config.toml
num_hidden_layers = 14
hidden_size = 160
num_attention_heads = 5
num_key_value_heads = 5
head_dim = 32
intermediate_size = 640
vocab_size = 8192
hidden_act = "gelu"
norm = "layernorm"
norm_place = "pre"
norm_eps = 1e-05
positions = "learned"
qk_norm = false
attn_scale = 0.177
bias = "none"
tie_word_embeddings = true
parallel_block = false
init = "trunc"
init_std_qkv = 0.0395
init_std_o = 0.00748
init_std_up = 0.0395
init_std_down = 0.00748
init_out_by_depth = true
optimizer = "soap_variant"
learning_rate = 0.00611
beta1 = 0.95
beta2 = 0.95
weight_decay = 0.11
lr_head = 0.0107
max_grad_norm = 1.0
warmup_steps = 200
schedule = "wsd"
decay_fraction = 0.542
decay_shape = "sqrt"
final_lr_fraction = 0.0
batch_tokens = [32768, 65536, 131072]
max_seq_len = 1024
doc_mask = false
train_tokens = 159400000
max_steps = 2212
dataset = "wikipedia_en"
Each number is 128 + 32 x the weight over its row's rms, rounded and kept within 0 to 255. Layers, rows and columns count from 0. The size above them is the row's rms in percent of the matrix's.

# layer 9 MLP down (transposed), 640x160, rms 0.214, rows 585-627, columns 80-159
size [125  97  94 108 110  92  92 101  96 109  85  90 117 105  98  97  89  94  91 113 117 113  95  90 120 107 103  95  89 108  93  85  87  89 112 111  92  94 104 111 104  92  92]
[[ 99 148 129 101 146 209 133  78 159 147 136  89 173 135 100 119 114 105 107 159 129 110 130 103 134 189 144 137 124 124 114 137 140 161 110  98 160 133 114 112  98  99  74 165 163 134 155 160 144  60 127 102 106 186 158 136  91 116 143  93 134 108 107 162  93 108 160 107 109 114 187 118  51 123 105 136 173 122 141 129]
 [196 169 172 103 157 133  97  76  80 150 132 140 212 114 122 143  52  47 146 106 168 140 174  96 102 141 141 125 149 154 150  99 136 143 102 149 127 137  98 123 134 107 120  99 130 148 149 109 156 118 183 106 135 106 129 113 100 134  90 127 128 140 142 143 142  90 156  84 167 101 175 107  72 154 146 164 151 138 156 142]
 [145 123 174 134 177 142 126 162  59 102 205  73 150 169 106  96  73 117 140 121 119 159 110 148 114 134 112 130 149 122 149 136 139 144 121  86 107 108 121  67 131 142 105  95 149 124 124 143  99 220 121  97  99 112 142  70 137 146 113  74  65 164 143  76  62 115  95 117 121 108 129 160 118 131 108 100 139 145 140 148]
 [ 85 177  90  83 118 130 100 135 168 101 136  82 102 106 140 111  98 162 144  80 141 118  91 119 113 161 154 135 133 117 118 167 130 165  34 119 161 112  71  87 133  90 185 138 167 115 145  97 170 148  82 126 136 170 109 165 132 132 104 165 162 185 120  95 127 140 140 117 151  77  51 138  69  79 178 133 195 130 179  97]
 [149 155 159 166  94  95 174 194  83 140 207 110 122 168 127 149  62 135 118 116 216 151 135  87 213 129 188 153 135 193 102  92 132  88 120 133 120 185 110 126 111 110 144  93 131  85 119 143 152 170 104 107 117 167 155 131 148 156 159 156 111 149  93 115 132 103 131 143 116  61 138  80 137 189 124 143 121 148  96 119]
 [193 181 160 155 170 116 170 150 156 153 106 140 160 169 152  79 156 151  88 128 111 141 128  68  99 163 124  72 103  28 143 169 116  68 157 115  77 135 131 141 141 107  73 144 110 110 173  64  84  46  92 132 138 160 133 128 153 173 105 108 151 141  98  83  96 163 153 113 164 110 148 115 105 125 123 126 146 218 132 152]
 [118 173 140 113  90 152 141 107 102 130 129  67 152  49 116 155 117 161  78 100 129 157 145 118 123 158 179 141 167 142 105 126 113 201 130 165  98 124 141 124 123  97 103 147  98 127 162  84 118  51 171 114 171 141 133 121 145  65 151 130 135 112 110 127 107 129 115 121 134 123 152 132 172 109 160 121 155 120  94 102]
 [101 127 125 124  96 102 160 108  82 107 143  97 111 159 124 129 105 167 187 126 110 108 143 109 118 137 149  89 131  90 117 125  61 144 152 123 115 134 157 157  39 168 137 199 120 131 122 151  68  87 107 124 107 130 142 106 112 124 191 162 124 125 100 121 167  96  79 121 139 128  50 102 190 146 118 116  70 157 147  80]
 [144 120 118  84  99 169  85  92 120 148 182 133 106  83  97  86  92 149 114 152 119 117 171  67 170 129 149 101 113  81 119 110  87 157 133 154 135 130  78 116 139 139 124 131 189 138 129 144  49  86 102  95 161 131 107  79 105  89 166 178 121 138 108 113 120 133 108  83 108 163 101  76 122 125 122 130 119 101 130 131]
 [139 146 103  86 124 190 106 168 225 199 121 140 115 118 149  87  99 123 148 111 118  86 152  96 130 116 132  84  55 102 114 107 124 161 204 134 158 117 110 165 140  88  76 125 126 148 121 182  60  94 166 119 142 153 121  87 128 117 143 104 164 127 139 128 134  81 109 107 143 125 115 106 123 175 149 111 112 145 154 132]
 [120 121  76 146  82 131 146 151 122 129 133 119 179 124 102 113  84 152 152  64 160 111 163 100 179 105 121 134 148  56  82 115 128  88 126 122 106 152 163 136 134 112 156 118 150 119 162 160 135 119  79 102 113 131 183 152 129 146 103 106 107 101 118 134 129 126 130 240  96 188  65 118 107 102 156  96  79 145 147 171]
 [119 153  79 176 135  91 107 199 103 136 118 136 137 125 117 146 106 172  48 146  95 162 218 154 144  84 143 155 110 146 119 146  93 138 165 164 118  83 105  76 122  67  97  95 112 104 136  72 113 154 134 151 159 116 134 179 192 104  83 143 143  63 175 104 118 112 176 132 113 132 125 110 138 124 139 130 195 167 125 113]
 [139  92 152 128 111 136 128 146 205 186 124  99 137 134 145 120  83 128 166  82 106 110  43 145 141 149  98 140 112 118 146 123 134 185  55  94 128 102 124  95 138 164 121 133 184 177 152 191 159 190 127 104 127 133 111  61 161 126 145  98  84 142 153 137 155 182 126 160 102 131  78 129 118 147 107 144  95 129 152 168]
 [113 130 142 135 111 144 101  98 107 133 199 129 123 126 114 141 135 130  99 145 128 154 173 192  80 117 115 115 101 147 106 154 135  69 131 142 115  64 161 103 141 128 114  74 106 182 185 116 129 118 123 161 132 118 123  87  82 113 106 127 112  90  91 133 128 179 170 137 101 109  93 144 102  86 124 168  30 177  98 114]
 [ 82 202 142  85 125 144 129 132 119 128 140 178 134 108 126 174 125 152 139 119 139 130 104  90 107  88 139 135 113 106  91  88 141 150 129 175 147 142  80 137 153 170 180 116 144 136 102 134 143 114 157 139  79 120 194  79 117 108 242 141  97  63 119 126 147 130 195 128 102 108 164  60 113 146 166 131 146 149 129 160]
 [177  81 138 133  67 187 112 170 198 148 166 128 112 157 106 100 129 138 144 163 114 140 138 156  84 158  73 109 139 137 117 148 144 173 131 136  88 163 102 124 100 171 153 172  80 144  90 138 115 108 134 162 163 178 118 138 158 107 183 139 102 112 150 145 141  92 123 102 173 130  91  30 115 156 184  65  91 169 126 165]
 [102 148 184 133 197 105 152  80 103 108  84 120 101  80  58  93 114 156 128  96 143 126 123 147  90 151 113 156  88 152 117 123 143 104  72 127 148 135 103 148 107  96 144 137 150 194 159 166 111 150 113  94 130  94 128 171 180 155 196 137 104 133 119 109  92 136 212 130 156 123 103 119 147 175 137 133 149 124 145 157]
 [135 140 112 154  97 212  34 118 121  93 118 110 100 124  46  89 148 123 156 187  98 150 107 101 123 176 152  91  95 119 191  70  94 134 129 145  76 162 147 121  62 119  37  66 101  91 136 131  77 102 152 138 109 162 145 153 162 118 145  78 101 131 154 107 125 136 121 136 142  98 163 189 158 119 143 118  97 104 142 129]
 [139 147 105 190 125 136 130 116 160  69 158 115 144 128 172  93  79 100 109 101 190 134  83  68 154 108 114 115 101 108  77 149  93 112 187 123 140 156 173 104 145 113 111 184  60 125 117 118 110 125 147 141 127 136 141 169 116  91 176 206 171 167 131 118 110 165 103 127  70 121 104 111 155 177 104 132 106 150 139 161]
 [144 113 166  77 115 180 157 126 106 146  18 170 102 141 113 138  60 158 130  87 107 119 175 168  92 133  87 140 158 151 141 124 150 173  91 177  88 106 134 164 109  90 132  81 142 116 124 124 115 123  72 128 105 135 178 121 110 103 154  75  93 163 119 127 139 128 145 145 158 110 112 173 108 137 125 145 118 127  84 106]
 [118 106  34 120 189  61 106 189 130 134  99 122 124  94 102 107 125  90 109 127 138 162 151 163 177 110 139 122 111 121 136 165 111 131 148 160 148 151 170 105 153 142 153  72 145 134 171 112  70 143 134 147 170 138 168 150 151 108  70 173 150 131 126 111 129 102 161 142 136  96 175 146 164 101 192 135 152 197 124 113]
 [120 145 165  80 165 166 104 164  89 180 149 118 139 124 183 161 161 123  77 111 153  60 150 195 114 135  96 136 101 158 125 157 158 121  43 116  98 127 123 212 179 151 135 125 123 105 104 206 155 155 110 187  60 122 100 129  80 116 142 133  98 133 173 148 117 159 124  73 134  95 175 147 164 137 132 116 156  80 131 147]
 [ 86 168 155 194 147 112 151 111 121  49 164 104 167  92 144  97 141 136 169 154 143 122 115  69 129 107 143 114 100 135 127 122 105  81 177 148 127 181 135  96 148  89  75 118 144  81 159 134 129 102 158 173 131 130 177 126 126  93 112 137  71 184  98 168 120 162 174 124 166 141 122  56 150 167 130 166 195 160 106  78]
 [ 58 100 130 131 104  86 159 137 161 141 143 118 133 200 154  93 105  95 140 174 160 106 172 115 112 115 155 155 139 174  94 180 136  86 127 106 133 119 206 159 176 137 183  56  66  98  92 142  61 117 118 101 127 161 170 189 134  98 110 156 149 161 153 143 155 156 102 137 137  86 128 137 177 137 126 124 189  88 151 110]
 [120 118 178 104 137 111 158 111  96 139 133  99 158 168 122 140 140 137 150 191 162 110  95 190  84 143 131  91 168 164 149 147 161  69  96  87 134  80 143 120 127  83 121 157  98 162 111 111 102  96  96 164  83  54  73  90 129 145 123 120 156 123 137 115  73 152  98  57 141 160 175 147  91 146  48 113  80 133 152 133]
 [175 140  67 141  99 134 141 113 192 122 142  99  26 149 185 115 174 130 190 148 120 137 101 110 136 140 155 132 123 142 111 108  95 128 110  99 151 189 144 101 122 120 126  46 161 154 102 138 132  76 129 119 139 138 145 138  90 159 105 156 148 163  82 119 131 112 229 134 152 122 163 117 154 162 119  88 139 134 138  77]
 [ 70 124  96 111 150 135 115 112 115 122 147  82 121 137 101 101 105 134 210 178 156 138 129  44 101 120 117 130 156 119 150 130 179 143 102 139 197 136 120  97 106 151 118 149  91 158 182 178 139 192 107 141 197  69  92 136 154 145 106 115  97  88  79 124 156 139 105 146  59 161 134 137 156 142 119 135  86 144 138 115]
 [ 92 176  78 133  12 128 184 142 154 116 118 127 145 134 117 139 148 177 143 101 169 168 157 140  60 102 170  98 108 108 128 100 157 173 143 106 212 170 165 150 140 154 190 153 165 102 165 143 119 147 136 135 138  99  95  77 141 135 145 151 100 133 152 134 103 136  94 130  82  30 153  94 132 133 110 193 124 175 164 118]
 [128 106 152  87 120  68  97 138 163 108 123  96  68 107 193 138  64 115 134 128 164 169 137 164 111 109 141  87 102  96 113  99 119 139 134 140  95 149 113 134  89 185  98 129 161 115 173 173  95 132 143 123 185 126 111 148 125 112 125  42 113 186  98 156 114 108  98  56 166 169 120 117 136 162 160  89 137 141 119 156]
 [117 125 215 141 144 163 144 123  84 156  96 135 130 142 126 113 111 157 111  51 156 116 176 164 134 101 105 170  99 120  92 153 107 150 139 120 167  66 142 111 144  39 116 136 142 116 146 125 149 197 203 129 126 158 128 108 115 101  97 139 123  93 128 135 130  73 112 135 139 118  99 138 128 141 149 162 117  98 163 116]
 [ 99  83 194 147 138 100 182 114 143 122  32 139 147 119 143 122 129  65 143 112 117 111  80 118 110 161 140 121 173 102 154 159 164 122 101  68 155 163 107  59 145 109 168  72  99 105 124 103 148 157  95 118  72 128 160  87  88 119 117 101 115 162 136 123 111 134 175 164 164 135  99  74 112  78 115 114 162 100  71  84]
 [155 194 115  82 160 128 162 148 126 117 151  70 134 128 128  94  98 126 166 166 108  87  79 201 131 169 154 141 132 123 180 100 101 122 136 168 137 105 108 114 116 128 129 105 132 128 131 127 103 123 169  70  73 174 142 147 165 135  80 117 176 131 161 179 158 145 124 101 164 144 137 115  63 128 121 137  86 103 190  92]
 [116 110 121 149 179 109 185  74 131 134 125 148 116 179 119 136 153 128 128 175 126 171 165 122 150 135 121 139 115 139 180  90 139 169 163 210  77 118 159  60 131 111  97 101 186 106 141  97  84 143 166 181  67 159 114 169  87 141 105 169 153 130  62  61 107  94 127 119 102 162 178 153 134 157 102 120 147 154 144 160]
 [151 155  50 147 164 101 132 158 162 116  90 131 141 147 118  92 122 109 141 130 109 106  94 149  72 166 100 104 123 119 170 173 153 122 146 112 190  84 168 102  96 126  87 125 132 152 179 112 141  83 188 132 138 125 112  74  76 138 150  88 153 124 110 107 182 181 107 131  97 113 131 115 130  86 118 170 143 138 115 111]
 [110 105 133 101 111 133 166 218 149 152 108  97 174 151 146 101 130 100 160  93 136 119 178  86 103 124 139 103 124 129 133 159 160 159 187 165 106  93  59  99 127 104 146 108 160 149 160 138 144 113  50 152 135 200 167 112  84 140 134 118 149 121 155 132 163 109 126 162 148 137 187 154 106 132  98 154 141 114 140 133]
 [106 107  74  95 130 108 144 161  73 155 150 129 111 119 119 152 122 144 164 107 134 164 105 121 145 159 152 144 134  63  82 107 157 186 150 179 113  48 103 147 142  90 132 137  74 172  92 114 178 207 127 203 148  98 145 127  91 115 101 140  68 129  98  73 130 160 140 146 155 171 154 158 134 114 106 148 149 163 115 166]
 [124 130 123 166 158 111 118  87 132 164 111 122  97 154 128  93  99  76 164 120 135 126 133 104 109 113 102 117 170 154 157  53 128 148 118 156 104 101  92 119  77 156 158 116 176 189 148 121 158  79 131 116 165 140 115 124 103 110 114 191 107 137 204 203 111 107  63 140 122 121 172 107 145 175 136 151 165 147  62 111]
 [104 151  76 136 199 100  77 134 163 157 105 141 129 132 110 175 150 172 114 136  95 113  85 117 145 150 105 116 126 108 201 165 159 106 139 159 127  89 131 165 141 183 142 109 191 123 144 184  92  92 199 162 102  80  89 124  81 144 159 133 143 134 105  99 139 158 165 164 102 130 136 164 153 158 137  99 176 115  49 143]
 [162 191 147  88 154  70 105 156 150  86 158  83 134 115 122 118 137  99 152 136 112 129 136 122 123  84 148 132 108 111  57 118 107  96 124 149 136 102 151 134 102 112 117  70 168 130 111  91 124 128 137 134 117 118 141 141 174  67 124 102 114 146 105 165  82 173 150  99 128 135 122 115 147 210 139  26 170 176 166 111]
 [135 155 154 124 118  60 131 123 141 180 147  92 138 165 162 135  84  94 163 127 147  86 156 140 147 117 137 134 216 139 152 117 122 110 132 105 117 126  86 129 114 119 100 113 140 126  92 114 121  83 131 153 160 193 107  86  97 133  86 135 116  96 122 131 100 103 127 118  88 126 126  91 143 165  96 144  97  86 123 130]
 [142 129 104 178 104 174 121 106  92  77 132 148  97 172 152 113  56 120 121 129 104 144 124 130  84 151 145 101 135 136 180 145 179 168 118 135  57 150 131 140  97 113 172 170  50 139 149 143 128 100 196 154  82 128 131 139  50  77 181 145  97 126  78 147  95 129 139 142  87  97  80 142 137 108 138 144 156  67  89  58]
 [ 93  87 183 134 100  90 150 156 149 155 103 160 143 127 125 115  70 134 156 132 159 113 197 154  97  57 129 125  97 181 127 126 116 126 124  95 139 116 132 139 141 119 208  63 100 131 133 129  98 197 102 131 127 144 174  92 175  81 135 121  96  87 108 130 132 144 127 174 171 174 118 136  92 135 141 101 166 115 160  79]
 [138  91 180 133 161 104 174 133 107 120 173 119 146 106  94 160 124  43 100  88 189  85 136 100  81 130  94 140 134 171 191 166 160 104 167  97 123  60 110 118 159 135 146 118 150 144 171 135 125 151  67 172  46 137 127  77 112 132  88  99 130 101 210 160 112  91 131 133 149 133 118 140 109  89 102 119 140  99 166 138]]
# layer 9 MLP up, 640x160, rms 0.203, rows 586-627, columns 80-159
size [101  96 107  99  97  95 114  94 100 103  92 108 107  93 108  87  91  98  96 107 105  97 101 108 101  96  99  87  98  90  98  87  91 104 108 101  89  99 107  93 100  90]
[[123 165 151 124 131 147  98 124 105 155 120 186 114 141 143 151 132 130 123 118 170 185 114 117 136  93 148 119  89 129 121  84 137 102  77 105 142 111 141 151  88 181 114 186 126 134 147  73 144 107 147 194 123 159  73  35  62 146 115  69  66 146 141 174 119 165 159 192 148 112 149 122  98 141 136 154  84  90 121 100]
 [166 163 164  93 222 172 156 195 123 155 123 109 131 155 131 138 139 155 113 110 100 113 121 145 157 126  50 127 147  82 141 112 165  86 101  61 163 139 117 119 107 182 166 158 157 145  85 120 134 128 154  76 105 130 181 138 136 140 103 145  90  97 155 123  99 169 140  85 163 132 104 118 178 101 137  72 182  74 112 120]
 [119 178 128 122 127 126 105 110 186 105 113 153 140  99 171 121 129 181  98  91 110 138 137 116 115 155 134 123 127 165 113 112  81 141 143 133 144 105 147 151 150  92 124 132 198  76 122 115  94  99 168 173 129 136 123  66  90 137  86 130 116 142  91 106 151 199  97 127 182 129 106 179 137  93 143 110 106 164 157 212]
 [135  76 130  79 166 133 175 109  96 125 127  88 168 162 114  84 137 114 130 146  81 103 130 136 149 137 128 177 102  79 177 120 127 154  87 131 120 128 129 114 120  29 137 126 138 202  99  81 162 166 157 141  87 115  74  99 118 121 105  97 168 169 114 134 131 181 167  64  79 145 132 135 121 100 139 131  90 112 140 107]
 [125 177 128 142 101 112 121 114 159 115  67  97 115 130 179 123  85 174  73 131 176 134 154  89 102 142 128  96 150 139 152 141 140 193 153  58 156 116  83 111 114  94  65 152 125 132 135 116 154 147 161 176 128 113  98  30 132 142 101 108 124  75 170 142 123 127 134 118  83  59 146 149 173 105 132 122 108 183 157 116]
 [117 141 143 101 166 138 103 107 185 160 140 157 159 145 149 113 154 159 140  79 156 109 107 108 120 102 125 126 115  64 128 133 147 138  57 117 116 155 136 135 135 130 177 121 129 129 105  93 141 139 122  99  87 129 111 131 181 158  90 103  71  84 117 112 149 136 135 122 113 115 176  53 107  91 141  70 114  77 147 129]
 [135 136 183 122 142  81 162  72 147 123  75 118 152 110 131 107 133 136 175 121  90 144 162  70 147 172 160 125 100 154 185 129 130 115 124 109 160 142 112 125  88 191 119 139  99  73  99  95 148 108 143  98 141 167 117 109 146 118 116 108 118  33 148  81 135 179 144 149 175 163 113  57 134  83 213  64 122 111 117 154]
 [ 88 142 149 173 100 133 132 131 148 115 105 136 152 165 113 109 137 130 104  87 100 121 150 149 135 166 152 141 125  96  91  93 163 113 132 119  71  84 115 163  86  90 104 178 167 128 128 156 132  87 184 120 113 104 110 189 123 204 111  78 126 114 179  90  51 121 172 143  96 156 115 119 104  97 109  82 144 122 130 168]
 [133 126  75 185 123 108 128 111 131 148 116 139 113 166 108 123 160 207 135 145  93 130 100  75 118 163 129 118 124 157 181  85 146 114 136 194 101  96 144 157  86 113 213 111 160 126 102 101 159 111  56 192 111 153 101 126 131 147  99  84 145 186 144 152 117 154 136 155 142 111 164 109 133 157 133 107 164 165 147 107]
 [113 141  93 112 127 186 197  92 100 153 118 106 146  82 112  83 162 130 176  62 135  94 112 146 104 119 132 131 187 104 118 133  69 130 158 155  99  86 103 140 146 104 166 175 150  98 166 134 167 140 151 185 184 121 138 124 116 148 135 163 108 109  85 169  62  54  98 129 124 136  69 136 143 127 128 115 159  82 100 189]
 [155 183 109  85 102 141 143 136 130 217 190 154 212 177 178 150 124 133 148 111 145 106  83 119 100 168 111 163 157 158 152 123 159 157 110  95 151  64 126 150 196 117 102 176 171 118 146 162 103 129 131 187  84 108 146 173 100  88 182 136 124 126  93 144 100 125  79 158 137 147 151 113 154 145 128  90 109  92 108 137]
 [ 66  67  94 114 123  74 133 148  96 194 113  74 134 180 147 137 146 123 151 120  97 174 140 105  86 125 151 116 209 171 114 114 174  69 115 120 161 119 125 150 196 200  90 150 145  85 106 153 138 206  96 157 120 157 171 160 201  99 161 118 157 144  62  93 121 173 111 135 148 116 124 126  67 110  95 114  93 200 130 127]
 [ 62 164 187 131 111 124  78  94 102 165 151  98 132 127 121 194 101  97  68  75 188  79 161 141 134  93 115 169 125 132 147 125 124  73 137 157 165 143 135 113  76 174 150 111 132 198 136 141 142 123  96 119 159 114 102 221 130 127 105 120 119 127 200  92 126 182 146 176 135 141 143 112 139 140 138 104 134 118 118 169]
 [136 129 140  89 122 143 158 135 142 120 100 114  98 156 136  99  97 100 117 106 129 107 142 131 130 119 149 163 136 139 156 159 156 107 131 117 124 109 233 126 127  76 145 157 114 151 134 139  85 128  59 182 164 144 116 146 115  80 156  71 159 198  79  98 152 150 115  77 165 144 118 135 171  95 156  94 116  77 175 196]
 [136 159  95 146 158 165  94  87 124 141 161 132 145 128  90 129  87 131 168 159 107 132  80 175  92 118  96  45  71 119 154 132 106 150 113 145  93  97 135 120 136  75  76 170 143 158 102 110 127 140 143 182 138 131 158 102 119 107 125 108 104  98 127  90  67 113 164  93 112  73 189 172 128 123 165 130 111  85 125 135]
 [153  55 111 112 186 162 178  31 116 197 178 106 112 128 129 143  98 126 130  92 141  90 139 111 145 152 141  89  98 139 108 156 124 142 138 141 114 157 141 117 104 178 142 137 110  86 126 199 129 123  96 148 193  84 150 142 110 145 110 134 161 101 121 128  71 114 120 128 140  85 151 133 133  80 154 114 111 129 173 108]
 [107 126 119 153 154 159 103 177 102 201 140  52 145 129  92 139 149  72  87 140 100  85 121  56 146 108 154 115 138  94 164  89 134 174 103 138 113  72  69 179  96 103  51 109 141 110 139 105 133 131  99  61 150 173 149 154 130 120  75 115  88 116 149  43  82 121 118 138 121 122 128 101 188 132 136 134 157 101  72 192]
 [ 84 134  91  99 116 175  85 148 138 150 102  97 102 125  61 108 122 151 117 124 135 124 189 109  60 144 107 162 152 146 140 175 156 169 116  92 133 106  78 146 101 118 137 130 164  85 125 142 147 138 155 128 103 153 133 145 119 224 107  61 137  75 158  88 113 170 151 118 118 155 160 204  77 146 155 127 162 192  99 133]
 [112 130 159  96 182  81 126 139 152  95  95 146 102 172 190 135 164  94  91 155 131 151 131  95 114  99 156 155  80 139 150 142 162  74 180 135 183 166 161 168 126  93 195 191 143 148 131 132 128 117 171 112 164 107 115 147 136 139 164 137 150  55 133 122  70 122 117 144 124  98 135 117 136 155 134 125 191 123  74 123]
 [185  98  79 115 207 145 126 155  79 119 105 149 108  83  94 154 146  94 142 103 130 108 171  82 113 131 139 156 120 158  87 150 144 130 137 139  99  96 148 123 132 104 150  82 176 108 151 139 142 173 161 142 162 143 140 168 126  95 101 128 207 112 209 149 178 114 133 159 126 102 146 143 237  99 140 147 152 172 110 140]
 [158  96 203  74 114 115  74 141 156 144  95 115 149  82 141 144 125 104 100  86 104 108 101 123 139 124 142 158  88 148 221 174  75 113 151  89  81 121 111 129 127 123  71 156 127 143 147 108 103 127 130 127  95 109 115 131 110 127 141  94 112  73 166 102  80  95 121 171 153 150 136 163 129 119 136 110 187 154 154 134]
 [112 111 199 121 118 192  98  98 148  76 155 132  89  48  61 112 111 138 111 185 127  65 117 140 137 143 137 148 131 130 163 104 110 172 114 124 166 125 182  91 154 142 135 156 175 140 110 128 223 134  97 122  81 108 178  90  88 132  71 143 134 129 124 182  95 172 107 123 143 128 118 146 125 104 163 138 109 151 134 163]
 [ 89  85  68  93  76 138 145 118 162 134  88 103 159 101  93 128  99 166 114 141 117  95 149 132 162  83 155 111  74 117 151 176 152 114  90 122 163 141 117  76 128 128 134 140  96 153  87 142 141 107 137 143 146 152 153  71 120 108 138 124 119 128 226 109 119 143 123  73  82 156 102 100 150 109 139  92 112 147 102  65]
 [150 113  70 111 116 152  96 164 122 127 123 121 118 118  79 108 160  82 125  67  78 125 142 125 144 120 128 192  34  97  94 132 142 174 136 188 124 136 148 124 138 157 122 106 180 145 130 147 163 176 183 154 134 165 184 115 110 110  81 178 152 132 157 124 173 156 143 174 133 148 108  92 178 110 234 126 144 151 109 127]
 [151 109 119  75 149 143 148 157 186 138 136 122  93  81 162 122 182 111 182  52 102 173 169 148  91  96  96 129 133 116 141 168 185 128  86 146 144 104  77  88  76 135 178  56 166 120 149 131 118 128  87 119 170 121 156 149 101 159 110 143 160  73 136 134 136  97 162 123  99 123 131  82 148 133 143  71 107  78 140 178]
 [132  90 110  75 168 129 129 117 193 129 126 107 158 105 104 170 136 148  96 153 112 152  80 110 161 126 124 110 192 154 184  92 132 159 132 121 145 136 128 146 194 162 110 165 112 104 114 139 166 105 115 154 107 179 177 138 108 117 146 106 161 149 129 140 130 177 128 157 155 101 147 118 150 105 169 174  83 107  88 147]
 [116 138 134 149 126 144  84 123 120 105  74 171 133 129 127  97 116  37 144 110 113 124 145 151 130  56 145 191  79 151  83 128 157 161  91 150  86  91  72 163  60 121 102 174 160 130 180  85 125 117 111  89  79 147 130 132 115 181 161  91 107 106 153 166 118 155 146 162 148 134 118  86 136 166 137 140 139 187 131 117]
 [146 197 104 112 132 141  48 118  94  75 110 109 147 126 147  81 182 146  97 111  94 153 161 115 142 133 108 132 172  96 145 111  91 158 108 176  85 115  82 129 130 133  79 166 141  39  61 108 207 124  93 188 175 150 153 136 179 176 134 138 123 132 173 112  92 112 144 174 114 103 127 160 145 124  60 149 121 147 162 131]
 [124  97 139 143 166 102  90 162 132 163 138 135 179 148  71 175 112 127 103 121  70 162 131 147  54 151 164 122 111 130 122 166 130 134 206 117 127 111 154 169 109  47 194 125 165 119 148 162 127  94 100 132 121 125  89 113 130 135  73 135 170 158  84 168 141  44 107 105 149 104 150 170 142 106 112 139 141 147 105 201]
 [154 116 122 105  77 128  49 147 124 119 118 136 139 137  88 137 116 124 134 153  72 109 132 171  95 147 118 106 120 171 111 170  61 154 129 128 154  81  55 226 123 144 165  84 165  94  64 130 144 145 117  59 113 110  88 115  94 202 179  95 111 123 123 105 139 207  91 148 150  83 166 124 114  81  99 104 174  92 143 124]
 [125 114 119 141 112 129 117 142  95 105  88 115 112 128 170 147 116 165 116 149 116 156 221 133 112 215 115  85 140 118 143 153 118 142 155 141 159 136 145 140  97 125 197 167 151 124 109 139 161 163 149 181 115 129 119 122  12 147  86  74  87 149 149 126 170 107 114 159 126  96  81 140  88 124 112 134 133 135  65 112]
 [169 130  78 133  95 142 167  81 115 143 129 169 118 120 154 158 103 146 118 100 105  93  91 146  98 136  93 164 118 175 112  94 106 111 141  65 166 137 112 128 153 152 163 177 153 131 107  99 139  96  79  98 110 144 118 113 121 106 117 122  93 114  72 143 133  92 155  85 167 153  99 150 142 122 126 130  94 113 107  57]
 [ 98 131 137 129 137 132 131 135  55 122 213 120  74  68 146 132 132 142 124  69 115 118 168  97 127 125 155 120 137  95 160  69 156 145  78  92 154 131 142  98 128 167 157 128 138 166 125 150  98 159 114 199 119 141 127 189 144 127  93 164 138  96 153 101  63 183 121 137 153 137 115 126  66  99 180 132 140 159 126 139]
 [135 120 119 118 132 162 162 126 145 105  55  86 216 135 144  70 169  42 127 181 120  92 135 140 142  69 106 126  71 147 107 172 111 114  86  98 134 120 159 131 158 171 137 128 150 104 169 103  80 109 119 195 147 139 117 139  81 145 168 152 143 124 159  99 167 146 145 112 142 150 196 117  80 155 135  73  85 135  93 151]
 [169 144 157  78 155 136 143 100 175 142 141 111  80 151 136 145 166  90 194 126 114  77 142 164 131  75  88 102 118 131 126  95 154 199  93 160 128 159 112 146 126 134 211 141 125 110  57 126 104 163  91 114 128 132  90 171 155  71 110 105 144  93 138 127 182 171 130 115 127 147 230 151  99  84 120 164  86 158 192 139]
 [140 110 154 111  76 137 123  96 106 134 109  84 126  86 148 128 161  65 132 131 107 148 122 125 157 125  71  87  83 151 113 170 145  81 100  74 110 147 134 114 151 154 154 132 171  86  88 143 164 168 100  65 104 146 118  79 113 151 127 126 151 143  87 141 114  91 146 149 155  94  67 167 138 100 168  99 107  97 127 107]
 [158 116 135 103  52 112 118 169 178 118 164 209 158 119 154 191 122  78 124 128  95 103 159 132 115 141 126  62 120 104 102 124 172 144 188 162  93 141  81  97 109  77  99 166  54  72 152 138 155 118 105 104  88 134 118 146 111 112 142 163 172 132  87 123 119  77 139  95 161 103  92 114  99 145 136 173 123 131 169  60]
 [182 133  74 123 159 122  86 102 142 116 142 176  76  82 141 118 159 145 123 112 136 108 108 126  93 131  77 145 138 164 122  90 130 176 136  86 143 102 126  99 186  95  93 151 176  67 140 153 142 140 166 100 109  50 168 108 121  82 133 139 201  72 200 109 166  98  91 124 127  79 147 153 122 116 132 169 140 121 146 150]
 [148 109 126 126 198 162  93 174 174 140 176 137 190 119 113 130 129 101 124 141 106  73  70 119 190 167 100 122 144  96 111 121  92 153  86 155 157 129 103 167 190 156 104 106 148 121  71 108 157 108 124 148 140 190 124  99 139 164 169 113 113  88 146  84 118 151 128 177 145 118 193 121 182 151 123 135 131 142 160 143]
 [110 149 112 168 124 111  98 172 173 106 161 119 115 144 115 117 151 135 139 144 154 165 115 132  39 127  90 117  43 172 112 102 143 173  93 135 151 131 146 121  50 122  95 141 167 188 123 115 166 144 100 125 128 129  79 168 155 193 109 138 161 113  85  45 154 156 172  65 144 166 136 114 120 118 119 105 125  72 108  95]
 [177 167 133 125 135 107 203  99 146 106 148 141  88 130  94 124 103 131 171 145 139 146 136 128 143 118 154 112 109 164 145 163 163 116 115 149 122 187 158 127 142 212  95 173  87 148 135 111 153 154 105 165 114 216  91 110 150 144 131  72  63 101 156 136 107 157  98 122 151 151 117 112 167 121 100 104 139  70 106 108]
 [ 87 109  90 153 153 178 102  84 125  70  86 143  91  97 134 127 101 122 105 108 166 144  87  92 131 148 111 121 146 128 121 131 173 131  82 110  94 130 135  94 153  91 150 116 172 173 170 199 139 119 146 123 180 114 139 149 158 179 132 142 102  87 146 139 132 117 137 138 129 105 137 114 177  68 134 132 128 100 179 141]]